Weights of a small transformer language model: 6 heads of 32 (3 for keys and values), MLP 1536 SwiGLU.
Each number is 128 + 32 x the weight over its row's rms, rounded and kept within 0 to 255. Layers, rows and columns count from 0. The size above them is the row's rms in percent of the matrix's.

# layer 7 attention key, 96x192, rms 0.0808, rows 9-31, columns 96-143
size [143  81 107  97  83  98  92  99  99 101 104 122 112  94 108  93  88 113  91  90  86  91  90]
[[163 144  99 120 187 139 109 118  64 129 112 140 162 105 103 179 141 117 120 180 100 173 107 133 113 201 121 113 141 161 129  98 171 106 113 144 183 178 117  85 149 197 133 118 135  95 118 130]
 [ 98  95 120 141 115 111 146  79 151 104 100  87  91 159 147  96  93 106 214  87 114 106 156 160 160  78 147 131 125 102 143 103 144 108 106  80 164 137 130  96  89 110 133 137 150 212 167  86]
 [101 141 128 111  92  98 130  67 180  99 118 100 142 120 122 105  96 130 135 120 152 119 145 190 145 105  74 187 149 109  77 179 149 102 121 106  57 130 143 183 104  96 108 173  75 158  95 129]
 [127 114 115 100 201 144 135 136 141 126 174 138 120 187 122 141 138 114 162  78 149 136 127 162 166 116 124 166 182  93 162 106 155 142 189 109 173  72 123  96 132 166 143 210  78 105 139  76]
 [148 137 132 203  94 108 148 153 129 175 102 118 163  76  86 117 120 190 174 103 138 169 148 147 128 133 103 164 158 141  56 119 113 120 116 148 140 144 122 113 119 133 142  96 102 107 136 117]
 [173 146 158 123 149 153 129 141 113 183 120  96  92 125 134 138  97 132 132 103 163 165 133  75 159 142 197  93 111 125  94 132 132 138 138 130 119 134 101  49 150 179 175 172  79  59 195 142]
 [ 81 157 130 138 106 126 172 183 126 114 152 137  84 179  69 106 100 124 138 101 112 127 128 122 159  93 129 166 118 118  75 123 129  47  72 126 137 124 101 140 150 143 106 127 141 123 165 106]
 [121 130 120 188 150 105 129  99  77 142 138 135 111  99 100 191 136 120 141 178 129 176 135 131 135 125 127 140 134 119 155  89 150 165  75 176 186 136 168 135 121 179 152 164 189  93 130 133]
 [133  89 199 167 114 157 147 159 161 145 134 124 101 129 166 171 159 109 115 117 117  52 147 118 129 115 143 144 106  84  97 129  54 172 153  81 109 128 129 131 158 105 175  87 111 147  65 156]
 [127 119 165 118 155 141 150 157 194 146 149 152 110 174 194 113 142 125 166 100 150  86 132 105  66 113 123 105 104  74 160 173 107 100  84 100 161 116 104 123 128 114  95 185 135 123 127 106]
 [120 119 135 139 104 123  80 124 154  99 112 121 164 108 166  93 166 145  98 103 127  95 169 175 181  78 156 177  83 106  68 160 140 170 123 141  82 140 117 141 111  92 129 197 131 143  99 137]
 [212 121 164 141 111 121 141 114 129 157 140 119  91 136  84 148 138 141 109  92  82 106  55  87 173  97 126 145 145 158 190 168  94 132 122 118 154  89 112 178 105  66 142 105 163 109  96 105]
 [181 171 125 117 149  58 113  83  92 145 124 100 130 111  64 138  93 112 115 118 141 134 137 159 106 179 105 138 154 184 204 144 113 105 112 144 104  93 147 109  51 155  86  62 136 117 110  43]
 [150 146 116 125 172 156 112 155  68 177 134 136 112 158 115 178 117 129 160 109 118 122  98 123 124 175 119  84 167 152 147  99 171  81 134 114 192  74 124 126 157 161 129 102  99  64 156  90]
 [ 84 121 126 102 184 165 137 102 134  51  62 103 142 115 172 123 141 101 103  63 140 107 124 202 166 105  78 167  85  62 125 136 111 149 124 170 184  71 121 147 125  87 197 127 111 154 114 129]
 [176 144 145  89 170 125 172  90 142 104  79 142  85 146 197 155 158  93  87  84 116 111  85 141 185 108 132 122 147 128 143 123 111 149 124 139 137 122 119 162 127 116 140 183 161 123  97 145]
 [159 142  89 151 113 160 107 156 112 175 107 151 129 121  90 158  90  66 117  89 149 139 174 175 125 185  86 106 182 144 102 125 142 120 158 157 107 103 172 178 153 146  82  42 133 120 121  82]
 [101 146 101 148 139 117 123 120  24 152 130 125  81 133 104 192 124 143 163 120 135 113 124 112 133 195 178 134 125 132 153 104 153 171 107 113 181 115 181 147 151 173 112 138  99  89 128  88]
 [164 145  96 200 146  81 151 138 134 109 126 127  83 151  93 149 113 159 178 159 127 143 142 139 129  42 187  98 103 140 177 128 142 146 148  93 124 152 156 105 137 150 174 139 133 178 175 151]
 [197 153 137  37  89 107  42 152 132  93 126 118 132 118 103  93 139 129 126 118 126 157 151  97 103 164 104 160 135 148 133 124 101  59 128 106 120 130 125 156 174 122 125 159 168 109 107 157]
 [139 160 123 101 127 134 141 102  77  96 140 133 154 146 123 114 140 150 177 125 107 109 107 112 125 155 170 133 177 114 189 160  80 131 162 132 101  87 107 131 152 164 167 131 129  78 153  93]
 [ 77  51 119 101 201 141 205 121 131 131 139 148 122 134 136 135  79 155 120  93 131 102 176 208  64 107 155  70 203 159 137 114 157 147 120 198 113 113 115 134 135 186 142 204 128 136 135 169]
 [124 156 118  94 123 152 120  84 136 161 176 144 185 206 181 149 114 141 133  93 125 107  93 112 106 116 127 120  94 175 133 175 105 150  93 172  78  82 100  74 186  83 139 154  78 179 112 140]]
# layer 7 attention query, 192x192, rms 0.0976, rows 10-31,42-63, columns 96-143
size [ 99  93  80  77  95  86 127 101 155  90 220  97  80 122  81  77  85  81  80  87  74  81 115  90 105  80  86  97 124 101 138  88 178  88  85 120  68  91  85  98  87  88  89  87]
[[ 85  90 120 149 123 145 138  74 147 116 113  72 167 135  82 126 110 106 127  90  61  83 130 135 106 101 112 171 135 105  99 192 151  79  99 119 106 108  89 150 110  89 118 140 174 175 156 169]
 [ 73  95 111 159 124 165  84  77 141 157 122 152 146  58  45 105  94 159  59 144 116 121 114 153 164  97 148 162  99  80 116 141 143 122 107 106  89 129 110 109 126  92 142 137 158 102 113  84]
 [ 97 120 105 180 115 159  98 104 150  90 146  59 195 131 123 140 100 135 141 148 119 134 148  94 160  95 131 172 137 146  97 168  59  69 163 140 172 206 137 121 186 146 126 176 122 191 116 161]
 [111 146 140 117 140  87 144 148 126 145 180 167 167  78 103 137  66 161 158  94 127 152 133 134  54 108 153 159 111 134 169 144 132 121 128 143 147 131  72  88 136 115 191 115 108 147 168 133]
 [ 75 155 125 152 105  73 123 124  89 161  98 112 142 193 103 154 163 112  97 160 127  92 133 151 117  96 124 121 191 134 106 112  85  50 130 112 134 127 105 211 120  87 156 144 130 118 106 110]
 [182 106 109 119  73 170 147 174 103 121 120 151 132  76 130  89 106  86 162  97 200 186 107 133 108  80 122  78 149 112 140 101 151 170 124 155  93 132 109  63 180 121 192 154 144 193 151 133]
 [165 174 171 161 115 123 161 169  90 113 115 148 112 123 177 139  84 101 125 149 144 124 160  81 120  88 131 194  88 181 153 119 152 125  98 126 115 161 181 142 181  76 183  97  52 162 157 172]
 [110 110  70  61 138  97 107 120  79 129 137 109  91 123  21  53 166 160 156 133 135 112  61  89  78 117 162  98 102 147 129 111 124 151 119 179 104 124 108 120  98 185  86 121 175 107 135  94]
 [ 81 112  77 105 132 128 145  74 117 119  48 121 129 173 107  97 135 126 164 162  69  76  85 123 121 167 152  57 167 124 172  65 146 133 135 119  82  93  41 121 131 110 126 168 205 133 127 112]
 [134 118 162  84 170  96  98 153 156 134 173 141 134 112 204 135 118 154 107  77  90 118 189 143  80 100 137 113 129 128 122 185 109 104 114  70  90 157 135 124 139 102 101  66  54 180 119 114]
 [166  86 127 145 169 142  95 160  86 159 139 212 115 116 138 181 121 153 132 158  97 129 132 114 110 188 138 131 139 163  81 166 121 107 129 119 176 190 143 127 179 159  94 114  94 131  98 154]
 [154 117 148 128  92 124 139 102  85 200 119 131 127  89  74  89 147 113 156 135 125 139 132 154 164 127 190  86 182 188 114  87 143 140  93 180 162 157 160 120 106 196  92 157 162  55 159 113]
 [127 105 139 194 143 165 131  92 107 115 144 106 195 109 114 147 154 116 109 164  76 171 117 144 122 172 115 173 167 166 116  87 171 126  65 152 157 145 118 106 144 139 127 181 228  92  94 168]
 [101 143 113 144 106 136 157 127 177 191 141 136 146  94  88 106 114 130 128 105  95 119 121 201 137  81 165 142 127 129 113 148 149 151 125 156  82 155  71 134 103 135  93 105 157 137 124 108]
 [161 121 179 144 109 114 119 156 141 198 101 136 118 198 188  97 103 116 131 149 140  78 140 124 121  70 131 116 145 130  85 131 143 160 115  88 130 107 104 164 134 120  59  52 144 147  96 163]
 [133 111 142 146 172 118 115 105  94 112 149 157 147 115 104 107 125 165 185 172 152 132 153 114 123 117 108 102  95 117 114  87 170 104 158 189 194 182 136 104 137 210 110 179 117 134 149 146]
 [ 85  93 127  95 163  78 107 121  82 153 153 152  83 181  98 169 166  75 112 133 160 135 143 120 110 122 129  78 139 133 138 124 151 146  98 181 142 130 122 153 121 155 125 114  60  69 175 107]
 [158  87 116 112 113 158 102 196 112 114  86 139 122 148 133 108 128 100 167 167 195 124 135  98 155  70 105 102 115 144 170  83 120  91 141 186 130 195 182  76 196 157  88 124 168 165 130 190]
 [169 113 114 147 130 174 101  83 117 144 173 148 137  79 105 168 100 171 151 151 158 174  46 111 111 166 123 131 124 164 122 141 110 128 136 171 143 149  71  83 167 151 164 148 183 121 181 156]
 [123 149 159 127 167 152 115 118  96 169 116 168 108 107 143 152 152  90  89  99  74 136 120 163 137 200 138 119 156  75 136 115 100  99 135  88 101 157 100 159 130 122  62 103 118 108 155  90]
 [ 77 179 107 117  71 120 133  45 133 118 135 102 152 199  99 170 125 146 145 125 124  92 129 121 100 137 136  99 136 165 113 134 127 127 130  84 137 108  66 141 115  94 162 128 112 113  93 154]
 [172 100 145 128 118 195  89 133 144  77 154 117 167  94 178 101 137 119 127 123 178 140 125 136 112 114 117 167 133  69 129 171 138 138 141 111 126 205 108  88 139 122 169 120 162 145 145 142]
 [ 41 133 112 113 104  89 115  75 181  79 104 111 192 125 137  78 146 145 173  92 183  64 137 123 124  59 170 177  70  88 158 127  95 136 102 135 145 118 140 132 129  93 106 133 117 167 134 158]
 [ 95  99 132 109 139 194 142 114 168 129  99 183 180 202 128 129 100  98  47 120 134 148 140 173 170 105 169 152  78  95  83 131 129  94 158  90  83 134 104 100 133 110 110 186 122 125 155 123]
 [ 74 116  89  95 158 134 125 138 138 130 157 125 188 181 126 152 145 110 199 117 164  88 155 113 149 112 141 129  95 111 161 196 109 103 131 143 196 136 132 129 114 136 113 144 129 137 154 144]
 [ 86  90 131 126 168  81  36 111 138  80 162 124 168  44 134 147  85 131 121 149  86 145 133 166 110 111 118 164  97 160 156 138  75  76 175 130 122 185 119 136 121 146 162 140 133 164 131  92]
 [124 207 162 148 103 111 122 120 116 119 201 100 106 107 105 141 110 143 100 100 144  63 142 178  67 159 214 133 124 149 143 105 149 150 103 137 102 125 103  98 175 166  93 112 154  98 155  88]
 [155  68  92 105 192 183 136 154 118  77  89  76 156 104 127 100  89 158 136  72 161 105  73 105 132 138 142 157 116  90 116 172 124  95 125  89 121 166 129  61 124 150 136 126 127 110 146 154]
 [160 159 113 169 109 157 126 162 118 128 150 144 116 112 174 156 125 129 118 135 178 106 115  61  79 143 136 119 135 212 147 155 152 162 127 143 132 134 134 127 211  99 137 143  72 197 165  98]
 [118 127 114 105 121 104 108 151 124 134 136 116  98 108  94  70 136 130 135 148 158 151  87 119  98  76 183  39 103  89 134 148 140 182 179 127 116 117 140 150  71 180  78 145 158 123 168 129]
 [ 75 147  58 108 157  88 142 112 114 135 143 130 144 122  92  99 147  93 124 145 199 127 120 106 113 106 189  29 140  81  99 124 181 140 110 168 104 124 149 114 126 151 113 159 139 129 147 125]
 [176 110 138 129 173 143 133 138 186 127 126  95 117 110 157 191 112 147  74 115  68 134 144 163 101 136  86 125 153 137 105 127 103  71 131 107 125 156  98 116 147 105 123 147 158 190 108 121]
 [208 147  83 138 145 140 136 155 136 150 123 127 112 113 142 138  54 111 160 149  52 113 116 111 149 153  49 189 153 134  74 168 137  91 153 135 136 164 117 121 133  89  61 150 168 115 102  95]
 [150 203 144 156 102 139 145 139  82 163  85 156 139  70 138 153 154  89 134 153  95 132 102 121 157 179 153 139 158  96 147 122 168  85 173 169 148 167 145 120 154 184 130 154  93  13 169  82]
 [113 138 112 154 145  84 117 153  56 131 142  81 113 103  92 172  88 161 123 144  95 132 134 151 121 148 108 118 105 155 165 147 209 151  54 163 185 169 151 129 110 163 148 144 151  89 137 144]
 [152 115 135 172  60 115 102  95 167 114 136  59  94 100  70 109 168 112 123 108 135 102 154 163 168  76 192 134 121 154  86  95 140 135 136 105  75 132 121 151  82 127 124 159 159 140 168 156]
 [149 147 150  74 126 132  98 111 134 176 189 131 101 120  71 119 145  95  72 110 133 185  96 107 132 130 126 112 141 135  89 112 123 132  87 144 115 118  98 102 122 172 108  50 158 154 143 117]
 [128 127 147 162 180  95  82 106 116 124 153 165 179 155 139 110  94 132 142 157 187 130 135 195  96 138 151 104 112 100 137  83 172 121 131 206 175 138 151 158 170 221 127 118 110 116  89 112]
 [106 119 121 165 152  82 168 109 109 197 117  83  99 134 121 132 153  66 123 144 160  92 102 136  93 142 121  42 131 115  95 129 161 106  94 100 138 135 123 101 135 150 149  86 124  59 181  62]
 [ 98 174 115 123 186 136 111 138 117 105 126 147  50 161  85 103 145 157 201 176 193 125  86  86  70 148 197 133 130  77 208 156 150 107  99 127 154  95 168 132 143 157 143 127 106 118 197 124]
 [176 136 130 189 162 209 163 149 107 101  78 172  91 135 157 188 147 166 151 117 160 105  92  59  92 197 161 124 119  95  96 115  93 101 130 131 158 115  76 149 210 165 155  91 110 157 140 134]
 [130 117 106  84  91 180 116  94 107 103 179  95  80 121 101 133 139 143  83 112 137 169 118  89 138 153 145 138 156 105 138 133  89  81  94  39 104 154 136 131 149 154 100  95 153 135 153  86]
 [132 162 121 114 113 115 167 105 154 154  97 108  80 158 153 162 132 157 121  97 161 138 172 127  92  83  98 103  45 186 120 151 168 113 105 173 125 144 122 154  98 158 143 118 120 105 100 176]
 [186  86 115 155 127 104  87 167 152  94 114 107 152 134 177 128 144 155 121  53 134 139 175 130 187 100 115 163 140 105 106 173  90 134  76 127 100 153 166 126 112  98 148 123 137 120 141 123]]
# layer 7 attention value, 96x192, rms 0.0784, rows 0-23, columns 96-143
size [ 95  96 102  86  90  93  93  89  93  94  89  94  94  94 102  97  97  97  89  91 105  87  93  95]
[[105 160  83 103 111 120 136 127 142 105 119 115 140 121 111  54  89 185 106 131 148 118 121 124 162 111 139  96 144 135 100  72 104 136 169  86 126  63 136 123 114  99 130  55 183 138  68 141]
 [ 48 164 126  86 148 152 109 177 134  78  98 167 184 161 144 127 139 115 115 165 178  94  90 110 110 118 152 169 185 151 158 168 149 155  78 152 152 133  94  74 226 115 118 205 174 100 133 102]
 [133 153 117 183  94 113 163 116 130 125 167 151 119 103  67 165 102  91 136 130  91 131 156 181  97 107  93 184 128 159 113  78 151  90 186 159  84 164 150 133  88 114 133 150 122 146 106 191]
 [128 122 142 117  97  64  81 130 157 105  85  84 194  71 149 113 130 133 120 153 143 126 199 157  97 141  72 179 157 152 109 126 114 125 124 123  99 112 116 140  65 117 207 111 157 172 141 151]
 [132 144  98  74 121 131 105 120 149  34 106  95 116 100 150 125 130 134 110 176 103 157 105 122 109  95 184 166 161 161 169 152 140 150 158 176 139 135  88 160 129 106  81  71 123  90 164 114]
 [115  81 192 162 129 176 117  77 130 212  74 163 154 145 127 133 148 120 106 139  87 135 156 109 152 122 124 110 203 183  87 130 137 121 108 141 148 208 101 123 152 174 133 116 212 103 101 122]
 [156 127  98 108  75 136 156 166 108 114 138  79 107  62 113  94 159 100 146 150  46 200 194 108 151 151  87 138 124  96 112 100 115 113 175 115 141 128 144 157  71 119 114  84  81 117 126 135]
 [113 186 158 134 147 134 139 130 114 140 133 155 136 130 109 134  74 100  69  82 182 127 136 122 174 110 163 123 124 126 114 170 160 186 120 192 129  83  72 140 136 156  86 154 110 181 105 101]
 [126 153 126 150 125 104 132  89 111 137 170 114 175 161 141 129 143  85  94 110 120  74 167 112 168  94 198  99  44 161  77 119  88 158 183  90 160 172 144 116 142 169 115 210 154 135 165 141]
 [ 94 159 126 112 109 119 102 143 134 100 139 150 150 109 131 114 106 158  71  95 165 120  99  70  91 163 136 129  39  67  96 119 133 193 102  91 167 117 157 145 145 170 124  90 101 116 180 119]
 [132 157 113 153 118  74 108 117 148  86 156 176 104 146 164 105 177 144 174 120  95 196 144 195 110 129  86 130 186 160 119 107 116 126 136 119 153 161 197 195  99 124 129 102 137 159 112 134]
 [133 191 136 129  81 146 105 189  88 115 124  76 105  32 157  63 105 179 121 140 129 186 192 149 142 126 130 149 138 119 110 132 107 108 101 100 140 200 201 148 103 153 106 111  94 150  95 142]
 [103 124 151 116 101  68 142 154 127  91 121 134 106 114  96 132 174 150 140  94 110 169 189 122  81 149 117 158 120  97 165 134  90 141 105 133 101 110 181  91  36 125 201  99  66 167 170 116]
 [ 81 115 127 142 124 107  87 124  96 137 218 191 197  94 145  98  58 110 107 136 135 136  91 164  68 134 147 114  96 128 145 126 123 122  90 104 123  99 136 112 195 139 171 163 122 157  91 126]
 [187 159 129 176 177 175 146 106 119 182 165 147  95 112 110 158 123 100 103 172 135 101  76 141 144 142  70 114 144 150 155  96 140 164 164 109 147 138 164 141 206 148 134 151 151  98  70 100]
 [142 139 121 194  66 122 135 123 112 132 118  80 104 168 113 132 118 192 128 154 126  98 140 161 148 102 124 182 110 128  94  95 102 150 135 159 145  94 152 136  83 124 174 122  85 135 100 136]
 [137 125 121 145 164 115 171 125 141 103 139 167  85 116 116 174 147 179 154 117 112 122 128 175  87 150 126  97 136 102  82  99 123 124 133  91  88 134 107 164  98 142 117 134 119 169 162 121]
 [188 154 182  96 138 117 147  93 114 199  97 160  85 102 140 139 141  97  81 117 152 126 126 139 107 139 189 107  59 168 143 132 119 161 134 142 119 178  94 142 138 127 169 134 186 104  83 130]
 [112 127 135  65 101 200 136 187 132 142  76 136  86 148  90 114 125 112 104 163  52 131  88 118 140 156 130 196  63 153  83 103 132  76 126 115 128 153 210 154 133 141 154  87  98 113 173 163]
 [118 121  97  76 111 158 144  98 129  79 143 120 177 174 138  84 152  97 104 200 167 160  98 183  76 134  90 104 145 171  99 104 105  75 113  84 152 188 112 102 181 116 123 161  72 174 156 145]
 [ 73 112 125 118 105  86  96 146 122 103 197  79 148 105 110  93  74 173 103 107 106 157  93  89  77 127 122 184 109 134 156  99 120  63 105 147 122 104 134 174 108  95 125  97 143 118 156 127]
 [ 95 138 127 141  99 112  84 138 144 146 205 121 160 137 143  71 101 228  81 146  67 145 139 144  92 138 188  88 117 129 123 140 153 102 109  97  95 127 182 147 118 102 187 146 141 178  82 155]
 [116 147 155 149 122 153  93 133 135 175 191 185 188 113 118 136 141 125 126 169 173 112  47  69 123 113 102 147 122 139 119 152 113 112 119 152 102 110  91  97 212 126 156 146  98 145 190 137]
 [145 133 104 176  99  85 117  91 130 152 167 101 153 127 103 102 139 153 183 134 149 141 183 113 118 142  58 128  48 121 143  75 131 179 139 135 112 201 143 180  43 144 160 141 158 141 154 134]]
# layer 7 attention output (transposed), 192x192, rms 0.0845, rows 0-23,32-54, columns 96-143
size [ 93  79  96  73  93  87  72  81 104  85  87  95  96  83 107  93  98  92  92  80 112  91  90  93  79 105 103  98  84  71 109  93  77  86  92  85  85  97  90  94  86  82  91  92  79  76  88]
[[109  94  94 126 174 136 102 105 150 138 105  91 184  89 126 157 119 148  87 142 130 123 103 156  80 138 174  97  99 135 120 140 140 119  75 196  88 121  40  66 132  94 110 144 190 142 142 161]
 [ 92  49  69 120 120  97  94  99 121 129 115 150 131 122 178 113 139 159 103 112 118 143 115 115  93 107 117 104 100  89 168 121 175 136 143 144 149 125 102 115 126  62 144 113 142 137 129 142]
 [154  94  62 146  98 177  64  73 156  73  90  74 121 104 155 129 145 167 153 153 127 114 133 154  93  99  97 156 121 137  87 136  26  96 114 132 109 120 183 129 119 138 124 132  41 177 132 133]
 [128 117  85 172 152  70 148 117  97 118  92 102 148 146 129 167 126 168  72 112 107 130 165 170 166 136 117  97 146 152 114 168 129 102 145  92 152 176 197 128 164 142 112 125 198 147  98  66]
 [119 136 150 126 198 113 144 138 182 145  93 147 148 119 137 144  98 153 106  87 122 133  71  98 176 140  84  74 150 127 145 144 180 136  99 133  67  93  83  99 133  78  92 129 137 161  76 133]
 [137 145 105 135 132 151  96 163 111  47 134 116 128 154  56 102 117 144 112 152 166 137 137 126 105 127 110 225 111 102 105 147  65 118 156 162 166 207 166 136 108 200 120 128  72 122 191 139]
 [167 140 241 146  89 168 119 128 135 172 147 104 104 101 120 149 173 124 122 119 141 126  95 105 111 178 131 114 158 144 133 119 120 101 126  94 164 116 138 122 140  96 121 114 170  25 196 118]
 [111 147  24 187 118 114 120 138 117  55 150 146 107 139  76 110 104 122 137 139 152 154 204 113 162  83 165 169  86 140  71 143 109 166 169 157 119 167 136 123  79 170  89 143 156 207 154  80]
 [129 149 190 129  99  62 149  89  63 117 130 151  91 117  96  68  92 123 114 128 107 108  97  81  74 131 110 137 170 131 162 172 115 171 123  83 131 147 155 135  96 164  91  97 125 146 129  92]
 [ 79  53  69 113  91 119 132 107 102 151 181 112 169 117 143 187 114  99 128 116 112 145 119 143 118 119 124  93  84 156 182 134  87  99 112 155 157 202  30  83 102 172 152 138 148 169  74 121]
 [ 79 103 140 121 115 183 125 145 119 140  99  89 105 134 150 115 170 101  67 153 166 126 136  93 108 108 152 149 107  99 114  70 117 174  75 178 147 111  78 100 208 128  95 129  73 151 152 152]
 [ 99 100  83 123 138 190  95 172 133 116 192  63 156 104 118 131 133 124 100 125 123 166 132 100 113 108 116 177 214 121 143 153  92 115 159 135 159 169 131  87 154 166 164 142 145 162 193 169]
 [ 67 127 111  76 135 141 181  97 130  97 183 113 139 177  80 110 120 117 159 100 132 143 192 110 148 127 162 131 156 174 183 171  88 127 149  89 161 132  38  58 155 137 127  77 159 156  99 144]
 [ 98 162  73 160 135 105 154 133 132 120 171 126 118 101 106 162 139 122 147 184 105 134 181 134 136 161 121 113 120 167 136  83  46 107  97 164 132 132 119 108 118 109 119 167 173 162 117 124]
 [153 114 186 104 101 145 112 169 124 159 113  97 139  70 167 171 140 123 125 143 115 115  73 113 127 111  77 114 114 112 105  90 100 111  97 139 139  85  98  78 114  86 117 162  97  45 151 130]
 [169 124 143 116 116 118 164 128 161  77 159 126 177 145 100 107 117 110 116  95 179 145 180  80 148 154 149  99 126 158 184 140 187 168 150 152 101 169 134  95 167 137  96 116 119 164  58  71]
 [159 178 223 109 166 101 101 177 102 195 107 132 114 113 110  78 103 120 143 147 151  76 105  81  82 140 105 111 109 149 169 139 105 102 108 112 111  83 167 145 124  89 108  85  57  89 144 109]
 [122 104 135 113  62 124 156 144 102 112 135  64  85 148  51 103 122 133 131 101 141 128 181  98 163 105  95 156 157 120  99 126 122 121 139 147 160 146 178 133  93 196 136 154  69 157 165 125]
 [ 95 122 165 100 140 124 133  98 103 154  68  75 107  60 167 182 196 155 153 147 111  70  63 137 122 126 101 139 133  78 154  82  62  83 155  93 174 119  74 110 140 151 103 114  73  99 114 144]
 [ 73  73 150 137 194 145  96 144 151 151  64 134 107 126 172 176 101 144 122 113 175 114 109 150  86 164 101  91 141  60 101 155  96  81 138 170 125 104 155 122 152 161 148 117 131 164 145 151]
 [ 96  94 116 142 141 144 130 131 156 141 149  86 151 101 173 170 134 111  97 100  66 172 151 167 117 178 139 129 119 150 159 130 126 130 106 119 140 102  87  66 185  80 136 134 198 160 104 145]
 [100 122 132  81 148 159 110 124 190  96  86  99 120  69 150 177 114 121 124 125  71 130 120 139 133  87 147  91 161 100 133 140  96 156  77 147 119 145  87 107 175 108  88 146 143 167 121 172]
 [151  59  68 138 160 134  86 175  97  76 175 117 165 149  95 138 129 167 153 110 155 138 196 137 129  73 106 152  91 133 181 152 114  87 150 111 165 167 176 143 186 151 153 151  82 187 130 140]
 [109  78 129 136  63  49  77 103 114 109 161 135 130 120 104  90  51 117 114 105 122 164 144 151  82  90 105 135  86 154  93 150  66  85 148 145 167 162 149 162 142 209 165 126 151 158 135 147]
 [134 166 172 153 150 138 135 124 131 153 150 101 154 141 120 115  90  91 151 142 135 173 136 183  66 140 134  89 156 176  85 141 116 112  54 125 131 145  72  91 112 148  93  73 159 140 117 103]
 [ 69  82 121 130 158 100  99 119 167  99 115 149 210 151 203 111 137 171 120 119 138 102 100 159  87 108 137  97  72  60 119 104 135 144 167 146 183 126  81 125 110 107 148 122 110 128 100 115]
 [202 130  98 107 101 146  88 103  97 126 121  70 136 119  75 144 145 212 144 163 104 166 163  76 120 150  88 130 144 122 134 132 134 127  87 145 149 131 132 108 100 114 114 152 134 138 125 152]
 [145 149 123 147 109  58 140 142  87  90  98  84 103 143  95 165 150 137 113  91  95 103 115 138 154  95  76 124 152 160 105 195 147 171 118 123 134 121 175 163 104 117 104 116 177  76 150 120]
 [ 95 144 134 157 132 128 157 146 134 129 146 101 101 179  97 107 137  93  77 129  99 125 129 104 138 113  89 109 135 167 170  82  68 127 116 146 138  90 227 173 104  80  98  88  94 160 156  38]
 [104 184  90 125 174 143 118 137 151  94  90 219 162 134  86  90 111 132 140 147 170 125  87 175  84 145 130 170  76  78 129 162  91 137 125 194 121 194  98 120 171 184 154 117 126 100 129 152]
 [176 130 139 147  77 159 154 131 138 169 150  97  96 105  57 117 164  88  96 111 122 142 132 105 144 147 123 145 195 190 111 122 158  77 108  70 135 147 127 137  95 105 108 124 147  99 146 121]
 [112 188 111 170 190 108 124 156 164  61 103 156 160 136 186 159 121 152 141 169 121 114 152 147 150 153 136 129  64 130  86 123 103 128 171 169 142 130 107 105 108 169 119 109 131 187 154 106]
 [131 180 162 130 200  76  94 114  92  97 139 122 141 128 107  65 141 172 132 153 117 147 141  84  93 117 141 134 102  97 156  92 108 155  87  96 118 122 130 119  97 161  89 125 122 167 111 143]
 [ 62 102 112  84 125 153 105  59 116 132 122 141  97  88 133 168 111 165  97 119 171 191 117 144  78 111 111  50  90 143 138 162 108 105 124 110 171 192 139 152 101 144 116 133  98 194 183 101]
 [ 98 152 126 157  80 195 142  78 130 160 115  87  52 145 133 169 123 122  85 112 167 169  88  84 129  84 128 141 147 162 139 112 162 188  80 116 140 140 137  91 150 128  83 162 109  81 138 172]
 [126 141 107 129 177 179 134 110 120 153 187 108 123  99  92 122 117 119  91 128 140 239 129  99  65 102 124 160 227 131 141 116 146  87 102 118 146 158 119 133  92 130 163 179 166 131 132 139]
 [ 73 167 151  96 101 164 199 113 149 109 120 119  97 173  62 121 132 119 140 100 102 115 136 106 165  84 164 127 151 161 179 161 119 109 197 120 104  89  68  88 177 116 127 114 120 107 140 166]
 [ 48 158 128 173 178 103 103 114 110  77 105 139 135 121 185 134 109 103 162 187 175 109 118 171 156 129 108 100  81 113 153  99  65 163 133 167 147  91 118 130 104 133 131 166 116 132  96 158]
 [149  63 161  92 187 120  96 152 137 137 156 130  95  57 176 188 132 161  85 147 170 150  42 149 144 114 104  82 131 125 187 118 140 134 110 106 198 108 109  69 118  53 149 174 100  30 102 112]
 [164 148 119 102  82  80 137 128 125 119 154 113  62  94  74  85 122 112 108 128 179 108 131  39 113 183 117 110 160 137 194 213 166 204 166 120  76 148 149  83 132 119 145 122  91 117 122  58]
 [216 161 188 131 136  89 144 174 137 169 155  92  92 130  91 118 138  84 109 106 126  80 106  68 155 113 122 143 111 161 165 110 106 101 148  93 147 105 126 148 133  94  87  61 139  90 190 131]
 [134 154 116  95 146 101 104 124 134 109 117 157 149  97 171 159  99 124 157 151 110  99  91 168 175 126 137 126  93 102  97 100 163 113 119 171 183 171  93 162 151  99  96 174  45 106 143 125]
 [125 182 108 157  91 187 177  50 120 203 112 115 133  73  94 148 141 174  91  99 104 155 160 143 115 137 117 149 184 166 150 120 122  84 141 118 200 150 108 104 122 142  88  66 136  77 100 162]
 [ 85 105 168 178 176 190 107 139 178 185  95  96 159 160 195 181 115 152 139 142  99  99 141 151 150 176 158 135 151  70  59 142  94  64 128 126 141 117 155 104 123 151 145 172 119 131 128 125]
 [101 102 121 156 135 117  96 109  74 205  94  56  99 130 157 151 111 120  92 133 104 141 174 132 116 158 133 149 152 102 122 107 138 149 108 121 179  53 161 104 185 119 115 170  90 145 131 129]
 [ 67 112 177 106 132 156 117  88 184 134  99 109 109 105 103 184 102 124 106 114 100 183 139 164 139  56 153 108 157 124 159  77  88 129  75 131 165 138 135 159 129 138  53 186 110 139 126 133]
 [116  79 110 138 147 108  93 144 113  63 102 167 183 156 181 111  99 131 163 149 149  67 150 150 133 104 119 138  87  90 134 181 141 131 147 152 159 168 162 148 174 161 138 133 107 128  69 154]]